python train.py --num_hidden_layers=9 --hidden_size=256 --num_attention_heads=4 --num_key_value_heads=1 --head_dim=64 --intermediate_size=704 --vocab_size=8192 --hidden_act="swiglu" --norm="rmsnorm" --norm_place="pre" --norm_eps=1e-05 --positions="rope" --rope_theta=6300.0 --rope_fraction=1.0 --qk_norm=false --attn_scale=0.125 --bias="none" --tie_word_embeddings=false --parallel_block=false --init="uniform" --init_std_qkv=0.0299 --init_std_o=0.0 --init_std_up=0.0299 --init_std_down=0.0 --optimizer="soap_variant" --learning_rate=0.0042 --beta1=0.95 --beta2=0.95 --weight_decay=0.06 --lr_head=0.00496 --max_grad_norm=0.5 --warmup_steps=200 --schedule="wsd" --decay_fraction=0.756 --decay_shape="linear" --final_lr_fraction=0.1 --batch_tokens=65536 --max_seq_len=512 --doc_mask=true --z_loss=1e-05 --train_tokens=331800000 --max_steps=5063 --dataset="wikipedia_en"
Each number is 128 + 24 x the weight over its row's rms, rounded and kept within 0 to 255. Layers, rows and columns count from 0. The size above them is the row's rms in percent of the matrix's.

# layer 3 MLP down (transposed), 704x256, rms 0.145, rows 344-361, columns 0-127
size [103  92 102  96  98  99  94 103 106  96  94  93 104  94  93 106 101 105]
[[147 167 140 146 107 127 110 158 102  89 142  89  98 202  81  90 118 182  73 161 113  95 111 114 141 140  98 118 125 137 150 126 108 127 141 128 165 114  91 150 167  96 124 127 155 126 150 125 142 117 137  90 137 127 134 135 106 108 131 119 156 134 126 139 146 132 105 150 178 128 131 133  85  86 111 123 134 133 128 131 126 146 127 109 150 112 127 135 147 139 164 166 143 127 126 153  92 144 137 139 126 103 114 114 147 174 131 136 112 141 157 109 130 122 121 124 123 157 135 105 146  83  77 143 170  93 106 100]
 [119 151 126 117 136 144 155 116 133 102  92 120 125 172 119 112 187 147 166 115 138 139 111 134  85 118 112  91 136 135 174 121 148 149 133  95 150 139 110 127 116  81 134 116 169 156 154 166 130 120 115 150 107 110 109 118 106 151 139  70 133 102 115 134 155 119 161 142  80 140 107 138 127 111 111 121 127 159 134 108 130 201 106 107 104 126 183  87 149 121 120 154 100  91 119  87  73  85 173  93 180 157 118 146 137 109 104  90  72  93 146 126 101 154 172 102 130 109 115 135 151 126 115 110 103 113 105 142]
 [108  98 129 162  65 151 125 149 129 135 109 135 128 101  76 117 132 174 163 114  80 154 144 105 143 127 108 101 126 135 112 137 119 124 182 110  93 159  91 151 159 122  92 155 153 143 114 132 141 146 144 106 105 167 119 184 134 117 117 127 106  97  86 101 135 173 127 141 143  96 129 106 145  99 138 111 139  77 151 106 151 111 119 108 149  94 139 151 110 127 104 124 136 148 137  93  94  77 157 123 124 158  74 133 149 108 119 130 127 116 128 115 103 132 113 164 140  98 125 124 113 114 154 129  86 128 111 142]
 [113  84 154 109  88 155 142  99 152  96 142 130  76 114 140 112 150 150 143 134 129 182 132 122 113 122 117 131 114 163 151 119  90 150 148 107  59 145  90 115 143 131 154 127 134 134 112 105 143 152 114 113 131  85 162 153 158 138 179  87 137 117 149 124 135 120 155 155 139 163 124  98 147 112 105 147 165 136 131 122 131 102 118 132  98 106 127 166 110 116 110 116  92 140 145 121 120 136 142 142 140  96 144 131 120 139 168 142 139 181 130 133 101  66 135 129 147 147 147 133 134 143 122 142 164 122  96  87]
 [ 99 116 120 151 111 117 129  98 104 109 182 105 127 123 120  79 124  99 112 128 125 155 117 154 113 108 122  97 109 161 134 112 170 101 100 104 114 170 138 158 133 113 121 114 127 147 118 120 136 127 104  98 105 145 114 141 110  97 113 134 149 101 137 104 154 139 146 110 146 161 123 169 163 138 129 133 119 121 122 100 107 129 104 130 136 128 146 135 126 107 111 160 159 146 110 135 113 140 139 125 160 140 189  51  95 158 125 155  91  94  67 144  90 101 137 101 107 136 123 138 146 106 126 149 116 114 138 151]
 [103 101 132 160 163 139 105 107 142  84 116 126 147 123  91 160 122 112 187 164 172 128 121 138 152 153 131 148 160 115 129 126 117 134 104 128 135 149  86  85 127 153 135 162 136 123  89 170 102 121 131 123  88 127 130 155 143 112 125  99 138  95 121 188  96 117 116 130 124 134 119 128 121 152  85 141  85 125  94 133  79 139 118 152 116 159  84 151 102 117 162 132 109 143  98 139  83 159 125 148 160 150 141 148 113 147 160 126 134 147 133 152 125 124 108 139  95 211 125 111  83  84  87 153 111 149 117 136]
 [123  90 163 155 174 130 135  95 127 134 134 154 107 115 171 113 113 134 131 109 102 180 133 167  99  68 128  93 116 136  83 144 133 119 163 137 156 171 142  95 120 134 154 109 117 114  84 126 129 124 127 113 169 146  95 111  83 133 126 111 105 107 148 103 164 124 158 145  99 112 122 178 137 129 109 143 108 155 116 176 139 140 122  92 182 103  82 151 173 116 105 140 114 135 147  95 139  63 139 104 129 122 113 108  82  72 130 126 128 111 108 148 138 146  78 131 113 151 106 101 100 111  76 166 125 108 109 135]
 [140 119 160 127 165 155 163 131 100  94  88 143 126 125 134 124 141 144 114 122 143 133 151 152 157 129 161 131 149 108 112  93 188 159 145  76 100 176 131 118 119 125 119  96  83 153 129 146 172 130 108 111 128 137 132 119 123 102 116 142 128 146 143  79 104 126 122 151 136 150 178  90 116 122 135 135 127 152 104 115  72 101  89 155 140 111  96 131 134 119 145 150 127 115 174  95 134 124 112 116 128 101 120 138 131 112 155 137 142 185 100 112 132 110 138  82 118 112 137 128 128 127 123 136 125 100 110 157]
 [123 117  77 164 173 130 130  81 135 150 112 141 150 124 144 145 119 126 109 119 109 162 132  81 105 162 120 154 157 135 125 123 118 160 177 123 119 139  86 102 135 121 118 127 136 149 162 149 137  91 137 115 150 136 125 112 110  94 131 145 115 130 118  80 145 151 160 135 158 117  94  97 142  89 119 124 110  78 128 134 118  73 128 147 125  94 163 111 115 126  88 125 140 120 146 151 106 103 113 167 126 183 102 134 111  99 144 145  67 140 123 168 136 110 162 106 127 135 119 163  98 159 122 126 161 109 115 145]
 [120 137 113 110 144 132 109 142 151 106 121 154  91 131 114 161 160 116  87  88 131  99 131 168 121 154 119 171 151 122 103 145 117 148 122 159 111 122 161 112 152 129 105  82 108 147  89 189 135 188 115 114 117 148 117 120 134  99 142  97 153 105 101 173 139 140 163 149 145 109 135 115 109 117 136 155 109  99 114 135 137 162 126 140 117 141 119 144  96 112 114 127 118 135 145 146 112 152 144 132 133 107 142 117 164 185 119 138 110 134 146 114 146 121 119 138 127 134 137 158 152  95 114 103 128 164 125 139]
 [180 161  92 123  83 122 115 146 154 119 117 121 128 130 142 125 140  85 121 141  96 114 129 144 161 132 141 142 121 144 118 126  91 115  76 144 131 136 140 127 118 138  94 110 121 114 124  82  85 145  98 109 122 154 119  96 130 139 153 117  97 123 163 101  89 105  79 130 120 134 141 133  92  79  91 134  93  72 148 192 113 130 123 128 158 152 145 144 133 112 129 120 158 124  93 145 150 128 117 129 146  94 159 129 173 156 140 139 132 106 162 112 168  78 171 117 154 151 141 140 152 131 137 177 102 121 127 152]
 [127 148 140 139 132 126 158 139 159 160 158 169 163 106  87 142 118 114 129 121 149  96  85  71 168 135 155 120 134 158 126 150 115 160 109 125 113 131 125 135  81 134 131 151 117 149  85 134 142 126 151 143 188 107 145  96  44 134  99  60 131 144 132 105 119 123 133  90 170 138 152 135 128 117 113 172 145 136 163 168 129 133 107 113 147 142 130 129 146  96 124 141 149 111 117 109 123 115 128 122 117 139 119 103 101 107 174 173 122 141  94  56 129 121 141 125 140 114 155 135 121 129 173 142 121 131 132 154]
 [ 93 105 141 144 115 116 108 127  84 166  83 128 104  95 143 131  88 125 138 131 119 121 101 124 125  74 133 136 141 124 152 108 186 136 135  72 126 126 136 118 127 129 113 141 114 107 155 113 163 138 146 117 167 128 120 115 142 120 145 133 114  62 161 159 154 112 148 144 129 118  87 148 162  66 113 138 112  97 138 135 139 139 121 164 105 175 131 108 105 111 131 158 136 141 159  74 104 141 128 119  87 130 117  88 169 120 116 123  96  85 125 133 126 122 130 152  93 124 129 121 175 111 119 148 101 162  97  98]
 [107 110 150 120  88 138 109 115 108 106 137 133 125 123 137 121 121 142 140 158 185 165 130 117 135  76 159 138 138 175 146 139 117 127 123 124 131 114 104 144 139 133 136  91 126 142 110 158 104  59 115 100 131 138  99 150 120 135 141 133 124 114 118 116  99 103 154 142 109 154 107  82 143 123 167 153  98 147  95 107  85 109 150 125  95 135 101  84 111 126 114 144 155  82 131  92 116  99 116 147 143 137  95 117 162 107 130 147 169 156 139 106 129  76 135 115  96  85 109 169 100  87 186 133 166 126 164 104]
 [111 167 111 177  85 101 122 121 117 105 164 114 143 118 150 102  95 126 110 140  96 111 118 154 125 149 122 112 129 132 135 138 159 168 208 127 146 114 109 155  85 111 135 113 146 129 148 131 151 154 126 151 134  77 178 107 149 122 122 110 131 158 128 151 123 144 168 132  79 151 126 142 125 165 119 126  80 164 108 118  82 138 117 118 118 106 175 125 126 150 121 154 112 121 145 138 144 128 156 120 113 163 131 167 136 146  97  91 142 134 166 114 108 128 123 129 124 108 102 142 131 157 127 119 153 162 122 135]
 [ 79 126 139 171 150 153 110 130 155 122 106 119 123 134 134 176 165 137 131 151 134 121 144 100 152 103 121 153  90 160  85 145 131 121 139 129 116  90 160 131  97 112 133 116  97 131 134 130 127 123 137 146 121 128 105 165 169 157 176 122 168 150 113 138 127 130 149 157 128 129 109 135 160 137 128  96 118  82 144 117 125 149 100 126 126 111 112 157 130 154 162  80 127 116 129 159 154 163 151 117  78 117 112 139  99 119 166 136  91  83 127 123 141 108  97 125 138 138 143 111 119 120 151 113 114 109 169 130]
 [114 131 152 117 111 149 138 125 150 129 178 119 136 159  90 111 115 169 101  92 154 107 110 141 190 103 147 143 135 126 188 143 128 144 120 164 101 112 143 125 135 137  91 114  90 134 124 103 109 153 171 152 139 134 124  91 123 169 108 154 118 116 128  94 153 130 130 153 150 127 140 138 150  98 117 171 145  97 106 109 168 180  73 125 143 162 141 153 126 134 166 138 153 145 131 142 138 130 121 103 147 129 130 171 113 110 155 137 126 125 109 107 113 161 110 128 154 153 141 121 118 118 104 138  98 138 103  94]
 [147 151 109 147 119  84 120 118 138 127 126 105 134 118 164 131 140 114 139  94 157 132  76 165 167 164 139 165  98 108  98 124  93 103 125 136 115 147 145 162 105 117 164 113 157 141 138 137 157 133 126 101 130 154 109  75 123 184 110 154  87 132 111 144 128 127 133 130 147 104 131 133  96 165 132 116 153  96 139 101 149  90  97 157 168 112  71 132 146 122 181 106 119 149  93  86 102 132  93 138 115 113 130 133 125 144 146 112 152 153 138 117 104 161 138 136 161 140 169 163 116  80 105 126 100 122 140 116]]
# layer 3 MLP gate, 704x256, rms 0.157, rows 345-362, columns 0-127
size [ 94 104  97  98 102  91 100  99  98 103  94  99 100  99 101 101 104  95]
[[180 134 170 118 126 129 121  93 117 152  94 103 101 136 130 104 130 111 146 147 125  61  89 128 127 129 128 173 127 103 130  95 101 139 101 128 176  99 171  91 124 111 118 124 143 101 143 103 116 145 115 110 132 131 170 135 162  93  98 115 131 144 133 148 114 107 160 137  86 101 134 106 158 104 154 153 146 120 140 144  83 122 150 121 158 115 111 126 159 131 123 135 164  88 143 176 103 123 171 109 213 153 134 166 147 122 124 132  83 114 126 108 136 129 147 113  83 123 150 133 173 119 126 109 139 143 176 141]
 [ 79 126 105 145 108 134 113 167 114 114 141 110 138 135 145 107 200 127 148 150 147 128 151 135 142 131 131 121 124 172 119 105 146 109 133 104  87 149 121 112 178 119 139 153 148 103 139 118 176 133 133 129 125 157  86 112 103 116 144 138 154 137 145 125 160 123 139 175 116 137 112 112 120 110 136 110 155 158 151 130 164 119  90 118 135 119  99 148 152 185 112  80 136 128 135 130  88  89 176 136 116 114  92 140 179 109 105 134 149 105  86 118 118 163 137 120 118 102 162 124  73 152  90 102 134 147 137 132]
 [115 125 162 142  95 159 143 118 122 100 121 164 122 130  78 160 129 126 128 131 154 146 111 139 137 159 115 135 133 127 125 128 129  91 157  90 163 164 147 110 140 121 110 169 143  89 138 164 120 142 114 136 152 123 127 114 159 133 172 154 129 124 119 111 116 147 173  96  99 116 120 116 154 164 131 130 127 168  69 121 144 130 134  98 112 135  88 146 142  98 122 143 148 111  87 146 126 140 154 154 127 117 166 112 143 115 121  94 158 111 155 155 147 124 161 116 141 118 105 141 112 139 121 145 109 111 156 119]
 [147 178 179 170  95 113 121  99 115  93 150 123 123 142 127  97 117 114  81 102 100 127 134 175 103 139 140 134 134  98 132  78 158 107 123 135 146 125 115 148  86 169 140 140 143  96 138  97 148 145 104  95 146 131 118 110 133 119 113 170 125 120  96 135 152 137 134 129 147 112 106 139 141 103 116 125 133 153 137 110 116 115 102 156  98 138 157 117 119 114 166 106 102 111 140  95 174 130 135  87 162 124 151 135  69 151 125  96 140 109  84 140 128 145 101 107 132 112 160 140 120 111 149 120 101  86  65 142]
 [103 122 127 101 149  87 176 114 114  96 184 155 153 114 175  81 131 177 120 134  71  90 121 121 142 121 115 122 112 145 125 129 108 163 131 147 111 149 132 167 103  81 140 124 191 129 165  93 149 158 120 119 105 100 104 145 126 122 144 166 101 125  88 134 114 125 125 154 146 147 135 100 160 122 151 144 140 156 138 130 168 115  97 149 135 121 108 150 151 140 127 134 163 126 112 128 151 152 148 139 133 114  89 142 138 141 115 129 111  90 128 126 121 100 138  94 138 140  89 146 120 126 122 138 114 140 175 150]
 [132 138 119 116 152 117 152 155 106 171 152 110 106 137 142 172 120 179 126 116  98 111 184 131  81 132 163 106 144 112 132 129 132 138 125 183 122 128 165 116 127 165 150  87 145 168 112 154 126 157 134 113  94  81 129 200 119 145 105 124 161 117 123 104 117 141 103 142 114  69 100 151 130 122  90 141 127 154 139 139 120 142 130 138 146 117 116  96 153 136 156 130 147 132 120 108  90 113 119 166 130  99 124 145 151 124 163 155 135  81 118 106 118 125 173 108 120 168 101 171 155  96 131 165 105 146 139 155]
 [141  97 158  95  80 129 160 133 100 178 128  68 145 119 133 122 130 160 148 151 138  97 173 141 129 125 174  89 113  97 139 107 127 129 103 110 166 181 120 125 154 128 106 112 130  80  89 172 121  93 133 122 132 143 142 116  72 101 148 141 151 159 151 163 134 151 134 176 118 132 130 143 144 139 108 123 110 125 107  88 124 159 113 127 146 100  97 140 152 124 141 134 136  99 114 140 103  84 141 164 153 109 125 106  95 156 131 136 148 101 112 178 124 112 144 180  88 112 120 137 112 140 154 133 159 105  85 112]
 [164 171 141 156 138 126  94 139 153 164 136 114 132 130 120 158 100 138 125 161 149 145 147 131 159 128  94  95 160 148 142 144 175  73 162 141 155 125 129 137 146 158 174  94 132 128 139 122 124 131 138 130 150 100 120 127 150 129  88  82 130 169 129 123 115 110 137 147 127 130 134 111 159 128 164 130 158  98 120 157 107 162 123 142 120 126 159 120  96 101 143 142 154 145  94 128 111 120 134  26 169 125 110  89 142 132 154 138 124 147 133 127 153 153 138 149 147 115 116 154 154 136 110 180 124  96 123 146]
 [139 127 125 130  83 136 116 109 158 128 120 129 148 134 145 118 130 144 130 114 157 150 109 135 156 120 137  96 103 109 126 117 111 137 132 110 122 150 114 123 111  89 122 143  93 128 137 135 117 127 103 132 134 122 121 121 143 165 175 112 154 108 117  91 118 113 130 121 164 161  94 138  83 198 149 128 177 183 157 166  97  86 123 152 186 112 131 133 125 155 174  84 125 104  82 107 148 100 103 149 150 108 151 129 164 151 104 148 139 121 163 149  91 181 112 130 115 154 139 128 139 110 101 120 110 109  66 113]
 [165 126 167 103 127  66 132 137 163 102 136  96 148 139  90 137 151  84 116  82 137  86 124 141 141 136 141 111 159 105 172 176 141 108  96 121 152 126 135 139 131 136 133 125 128 141 113 105  90  79 185 138  85 100 110 158  84 118  86 148 141 104 142 117 125 100 125 130  94  91 135 125 146 179  86 123 111 157 132 150 141 112 145 149 155 126 137 116 116 103 137 147 157 105 126 146 141 134 166 113 129 148 161 121 109  92 160 135 153 111 110 131 130 123 113 134 150 137 193  98 174 129 102 104 156 106 114 102]
 [141 115 129 148 144  90 116 116 151 115 162 123 132 113 130 128 156 153 162 164 141  81 138 115 112 147 117 142 143 115 144 100 119 128 135 121  95  98 127 126 150 164 134 114 106 121 123 160 143  97 124 184 111 135 166 148 165 128 190 124 119 137 143 103 143 114 130 103 108 158 166 141 110 140 134 127  88 112 139 121 117  93 124 125 113 133 134 124 127 150 107 118 120 170 136 146 113 145 146 155 100 134 105 139 134  86 142 140  95 151 130 177 118  99  75 122  98  60 131 131 108  99 104 140 107 146  90 108]
 [114 183 123 136 119 119 117 100 123 109 144 126  98  77 109 140 110 145 158 154  68 109  59 164  82 169 148  84 139 148 129 103 116 124 135 146 125 140 131 156 103 126 127 122 147 109 102 122  96 104 173 114 159 128 153 124 103 141 121 130 111 100 178 133 140  97 100 152 172 140 119 138 140  80 110 131 129 159 126 169  58 128 127 163 138 123 119 122 165 104 130 133 136 115 133 118 116 139  83 117 163  91 137 129 110 121 154 114 146 172 125 123 160 129 107 143 155 113 106 134 161 109 130 139 120 178 115 137]
 [154 163  86 193 111  99 109 115 111 134 160 162 101 137 129  95 114 124 116 118 124 120 102 109  57 131  90 101 121 123 108  85 156 156 138 127 115 156 119 115 114 100 135 150 130  67  92  99 126 120 126 142 135 135 167 136  70 107 124 157 106  86 135 127 137 107  86 109 115 143 127 130 156 138 136 109 152 106 147 118 179 132 119 108 139 108 128 167 139 138 105 135 115  98 101 144 136 110 113 100 120  98 109 100 160 138  92 134 158  94 151 122 141 112 108 152 123 104 138 116 112 134 154 159 160 136  87 139]
 [124 138 113 137 139 112 137 126 130 136 129 103 118 128 121 103 115 119 149  87 130 160 134 112  97 162 132 135 106 149 136 118 155 131 119 109 214 123 143 157  87  84 146 141 118  75 132 164 162 137 148 149 104 132 150 136 122 170 141 155 125 162 129 114 147 124 124  97 150 137 113 113 112  80 126 148 125 135 113 131 116 104 131 126 141 113 130 124 177 121 156 103 116 108 134 100 119 150 166 178 129 116 117 118 140 132 112 161  99 154 123  78 156 124 119 120 117 124 164 122 122 139 164 153 117 112 133 129]
 [148 123 116  95 141  99 122 104 174 134  84 160  96 126 144 163 158 141 122 111 110 125  91 142 133 161 117 176 105 151 124 130 135  91 145 109 108 183 145 102 160 121 104 139 131 120 146  93  86 106 105 113 120 140 124 120 139 108 132 143 145 118 116 126 118  38  67 173  96 135 163 130 135 105 127 119 133 121  96 135 138 127 114 110 182  67 149 134 160 124 140 113 140 151 112 100 151 132 156 135 148 115 149 109 132 108 106 122 144 129 143 179 124  84 132 141  72 102 141 140 121 123 147 137 132 161 125 141]
 [119 127 102 100 135 103 112 138 161  98 107 130 114 124 135 197 165 119 138  88 131 156 139 163 171 134 151 137 183  80 145 131 101 152 114 121 175 141 137 105  85 117 109 108  84 134  90 131 145 167 149 138 106 140 138  94 113 117 144 145 144 124 138 123 175 166 140 108 111 103 168 108 112  95  91 132 182 132 109 140 116 184 104  95 119 166  95 122 127 133 143 134 141 130 149 115 127 159 101 138 132 111 132 163 101 115 129 140  94 139 131 142 109  96 101 137 127 114 153 134 160 167 170 126 148  93 140 143]
 [135 129 112 137 142 112  87 129 136 114 110 176 165 111  88 103 162 117 141 119  88 158 112 126 121 163 159 180 167 104 122 149  94 108 104 135 120 127 118 138 120 139 169  94 124 151 141  75 104 161 134 131 182 157 133 102 118 120 139 162 138 125 166 105 137 111 118 122 125 146 148 149 110 148 129 129 139 142 116 108 132 133 113 126 129 119  82 163 137 168 135 129 107 167 110 142  85 122 122 124  93 156 103 135 115 163 103 146 128 142  95 122 118 142 149 137 119 107 135 168 118 120 133 104  95 102  96 151]
 [124  96 118 156  83 105 154 101 133 118 130 141 116 116 125 152 127 144 135 131 127 140 136 109 128 126  93  92 120 112 124 132 124 107  73  95 151 131 109  94  93 116 124 119  95 112 111 121 152  85 147 141  93 152 129 210 131  85 142 108 161 116 125 144 128 143 101 101 130 140 132 163 108 113  71 187 129 130 147 164 141 160 134 148 116 100 161 141 100 115 114 122 117 128 150 123 116 139 123 113  98 129 129 140 140  79 105 146 149 107 105 126  96 118 108 146  96 108 132 119 138 126 101 113 121 118 143 130]]
# layer 3 MLP up, 704x256, rms 0.158, rows 345-362, columns 0-127
size [ 84  97  94  97  98  95 101 105  98  93  91 103  96  95 101 102 107 104]
[[ 97 134 154 187 126  85  94 161 120 118 118  99 144 208 117 133 123 127 136 104 132 133 143 148 116 121 142 156 126 138 117 166 101 105 105 117 168 132 122 150 125 120 117 171 124 104 148 127 123 131 103  93 124 147 113 147 159 120 109 133 101 171 111 121 131 101 126  98 123 138 123 119  90 108 132  93 148 181 128 197 165 164 100 148 114 117 146 135 163 173 135 104 106 135 152 145 143  98  90 132 127 121 140 111 108 132  98 125 128 112 137 159  96 125  89 167 145  74 121  88 124 116 135 128 105 145 137 155]
 [112 143 106 121 130 107 136 111 141 135 109 152 127 141  96 110 101 136 135 126  96 151 153 104 159 155 133 107 151 137  88 152 132 150 121 113 138 134  66 129 107 124 138 136 102 138  81 109 131  98 124 143 147 109  87  99 171 160 137 137 138 115 130 120 149 161 124 183 128 106 144 128 169 112 126 137 142 124 115 178 140 138  76 112 125 120 173 134 109 160  91  68 145  85 185 100 132  95 136 128 117 154 133 149  76 108 110 100 145 130 122 188 155 148 104 155 164 134 126 113 120 131 105 118  89 123 149  94]
 [124 153 149 166  97 135 164 168 123 119 101 134 141 111 134  73 124 137 105 149 138 147 104 127 147 130 103 173 101 100 144 129  68 111 111 101 115 123 142 139 133 137 110 166 144 115  87  89 122 145 115 142 170 134 145 104 141 139 143 150 117 144 121 151  81 159 115 125 131 146  82  88 112 171  85 117 122 138 105 120 167  78 147 110 118 127  88 136 116  89  98 126 137 138 126 156  87 179 109 110 109  82 160 105  96  96 122 159 144 159 136  99 122 153 144 100 137 130  77 120 145  65  83  99 177 106 120 115]
 [116 113 134 141  94 137 106 140 126 108 148  97 126 127  91  72 157 133 124 141 125 165 120 175 118 144 123 156 126 100 135 120 144 160 166 109 150 138 115 161 114 163  73 118 124 127  99 116 159 128 111  85 132 145  76 166  87 139 144 124 109 121 140 116 139 151 107 178 171 137 116 100 148 113 160 128 115 156 138 102 142 137 133  88 133 124 147 103 118  94 109 116 139 107 132 154 114 161 130 123 128 152 139 106 118 148 171 165  80 123 110 121 106 186 145  96 149 165 111 131 137 117 164 153  82 119 119 180]
 [134 100 132 116 110 133 148 121 154 176 110 106 150 125 101 145 134  90 141 133 144 136 121  97 130 107  88 153 163 121 120  78 151 146 140  90 151 105 110 160 125 133  94 127  63 139 122 140  96  96 123 145 154 136 137 117 156  99 117 120 114 121 167 142 144 130 109 144 121 124  93 173 111 145 144 184 135 118 143 134  77 112 149 111 106 130 129 126 144 123 158 121 111 143 115 166  81 118 110 133 172 145 120 139 105 106 135 142 132 154 115 105 109 113  92 145 135 149 187 170 123 138 146 133 144 124  92 126]
 [106 166 121 143 142 125 135 108 106 154 128  86 123 149  97 121  91 178 131 111 171 127 129 122 111 153 127 111  89 126 102  97 127 119 149 114 126 141 118  75 119 138 124 117 110  93 172 147 133 170 148 131  79 104 139 155 114 147 152 142 145  91 112 146 136 167 126  96 109 121 117 114 135 120 126 128 125 180 186 127  99 121 126 113  99 148  94  98 140 129 148 150 119 127  73  90 153 133  84 135  96 170 121 158 134 107 185 146 117 124 122 136 120  87 164 101 122 146 116 110 162 119 154  98 133 143 143  86]
 [134 119 112 150  98 150 156 121 132 152 159 157 133 116 135 134 109 109 111 159 160 118 137 141 166 107 101 138 159 174 113 171 115 104 111  81 128  96 119 112 153 163 114  95 139 119 126 125 149 103 134  95 103 108 106 133 181 169 120 107 124 132 180 136 117 105 127 107 147 134 131 167 117 128 114 120 203 106 163 155 127 154 151 178 127 124 173 154 103 185 105 112 107 120 166 139 154 140 107 174 118 142 161  92 147 153 141 124 129  82 119 113 110 147 105 108 122 133 139 142 125 137 109 153 123 145 149 142]
 [ 91 136 118 127 130 128 126 155 149 162 131 107 157 119 128 121 124 120 166 128 123 128 120 120 123 113 114 118 127 111 108 154 157  94 128  85 102 135 119  99 177 122  95 114 109 137  98 151 134 137 136 107  91 124 114 162 109  97 106 143 105 170 155 150 101 175  96 168 129 101 149 141  72 143 129 117 149  98 121 128 131 120 115 147 138 160 118 163  91 140 133 125 151 116 134 120  86 109 150 131 134 180  99 144 116 153 151 167  98 142 163 132 104 130 101 114 113 142 103  92 177 134 115 123 123 117 151 147]
 [150 115 103 155 103 110 101 107 121  93 148 135 117 144 141 116 139 102 126 119 174  89 134 147 164 132 119 115 180 125  91 124 140 144 137 122 112 150  97 102 174  98 126 112 140 150 160 128 107 125 122 150 123 101 177 163 182  99 159 105 135 122  96 129 133 140 129 132 140  99 119 122 142  84 121 119 171 147 159 137 144 129 140 148 141 106  86  78  97 104 132 150 134 159 130 127 103 129 127 160  92 154 159 116 145 133 147 146 126 141 177 104 162 117 142 178  99 134 129 117 148 121 100 180 114 148 135  92]
 [174  88 126 122  87 131 133 140 111  99 141 164 133 117 153 100 153 151 116  84 201 119 162 132 125 128  95 116  99 124 133 144 160 179 139 125 145 117  98 111 144 114 135 160 114 130 140 128  97 134 130 109 140 126 129 151  98 165  99 156 109  99 133  82 143 155 122 139  93  93 117 136 109 139  98 114 123 165 143 151 128 132 141 113 141 169  99 140 128  81 144 123 138 113  94 120 125 114 139  64 115 104 154 112 136 124 153 117 161 121 111 124 153 174 124 114 136 171 123  72 146 112 111 108 143  94 132 120]
 [130  82 102  83 114 144 162 126  87 122 130 134 154 126 135 137 133 167 157 104 132 141 148 131 118 142 118 138  75 122 128 159 132 116 151 153  94 137 130 133 121  91 153  72 143 153 114 178 127 125 121 138 156  92 122 157  91  51 109 116 107 146 132  99 147 160 136 138 108 111 127 136 137 122 112 144 158 129 115 117  98 113 107 143 157 150 179  95 119 119 118 135 160 148 126 169 124 109  78 122 125 135 136 111 142 131  99  74 155 136 114 110 125 136 143 157 123 105 126 166 151 102 168  92 164 119 112 138]
 [150 129 113 142 146 133 137 141 186 143 166 114 190 147 117 120 163  91 126 149 147 160 101 113 120 114 125 111 135 108 136 114 101 140 128 128 131 102 121 127 135 103 145 145 117 152 118 134 156 121 130 132  72 132 113 157 147 129 147 148 114 150 105 109 107  98 127 120 158 167 149 137 115 201 157 136 127 122 114 130  88  94 155 138 132  93 110  81 135 106 141 158 126 118 132 138 162 112 142 118 144 152 132 142 121 135 111 122 128 131 134 137 128 101 167 110 104 192 142 106 133 153 141  95 145  84 154 117]
 [166 131 110 159 132 136  95 135  86 168 134 133 130  58 130 119 111 111 135 149 101 120  81 168 126  94  78 121 137 116 142 128 143 142 138 125 137 144 163  98 131  94 144 108 152 127 129 125  93 180  90 158 143 105 146 127 111 120 106 108 101 106 158 127 143 125 132 102 112  99  70 155  95 140 165 128 134 102 127 133 151 134 159 165 145 119 150 157  89 121 115 138 146 104  70 104 159 119 175 129 124 126 139 110 116 124 122 117 112  76 150 102 140 108 109 161 153 129 150  95 127 139 128 157  83 133 113  96]
 [106 153 155 147 191 133 110 158 125  98 171  90 167 149 153 164 127 158  96 100 105 128 154 117  98 139 164 114 138  86 144 135 161 142 151 123 182 183  88 143 114 129 148 107 156 127 156 106 125 101 121 101 117 149 149 150 130 165 134 121 159 129 110 155 136 109 136 125 143 163 136 107 105  80 125 105 106 126 117 149 169 145 121 108 145 113 142  71 144 113 173 160 101 120 137  94 126 147 187 113 142 158 107 161 110 114 103 159 123 153 104 136 142 130  80 124 124 142 131 162 133 103 167 164 115 130 129 121]
 [146 105 131  92 142 127 124 107 134 142 108 115 169 138 119 125  87 128 148 137 131  85 150 107 107 105 157 130 129 129  98 108 114 141 164 161 133 118 110 121  82 111 104 118 139 162 154 109 120 140 101 147 153  86 105 109 113 139 124 139 137 120 114 106 134 122 118 143 166 116 140 106 120 171 117 128 223 114 114 165 158 166 123  92 128 129 106 158 181 119 102 119 101 130 124 106  98 165 121 132 137  90 169  77 131 149 108 168 139 124 164 151 126 166 121  94 108 150 160 124 130 122  90 101  97 108 128 106]
 [150 123 123 145  82 161 125 119 147 114 131 131 122 105  84 127 116 148 124 114 139 109 110 142 126 101 133 156 153 126 138 138 114 111 107 120 149 110 112 108 143 165 111 128  82 121  92  95  78 150 142 114 114  94  92 146 121  89 158 124 139 185 154 152 161 109 130 124  99  73 136 109 137 140  78 142 124 144 131 107 135 102 150 123 125 162 140  63 113 142 138 162 134 150 109 132 118 141 151 108 174 116 166 140 118 124 137 120 123 133 141 115 109  77 149 104 127 142 153 109 170 157 110 127 113 121 134 156]
 [120 127 115 138 124 133 103 174 185 150 191  88  94 122 139 108 116 163 110 152 107 106 127 132 124 124 127 109 130 130 122 169 133 123 112  99 119 116 108  99 102 149 110 162 154 125 129 119  91 122 168 111  98 149  83 102  86 128 112 128 129  79 153 118 128  83  84 131 168 166 113  80 136 114 143 152 114 141 139  94  98 104 158 109 136 124 132 154 125 130 169 147  70 112 129 143 143 151 119 121 113 134 122 106 154 111 134  80 117 144 157  72 118 116  85 157  82  94 135 127 119 154 137 122 125 107 166 123]
 [127 139 125 150 100 140 121 107 148 129 109 111 119 125 117 147 120 120 110 113 122 120  84 136 124 122 134 109 124 131 100 164 131 112 111 120 134 144 133 138  87 151 130 116 111 132  74 121 106  85  86 116 126 150 152 141 100  84 134 132 173 116 119 125 125 121 123 148 114 158 134 130 164 141 123 131 156 138 141 140 154 163 130 118 115 103 131 124 110 124 119 125 149 130 152 137  89 128 131 118  93 126 130 100 134 114 108 146 155 141 142  87 170 126 106 116 134 132 103 130 110 114 118  79 147 116 109 129]]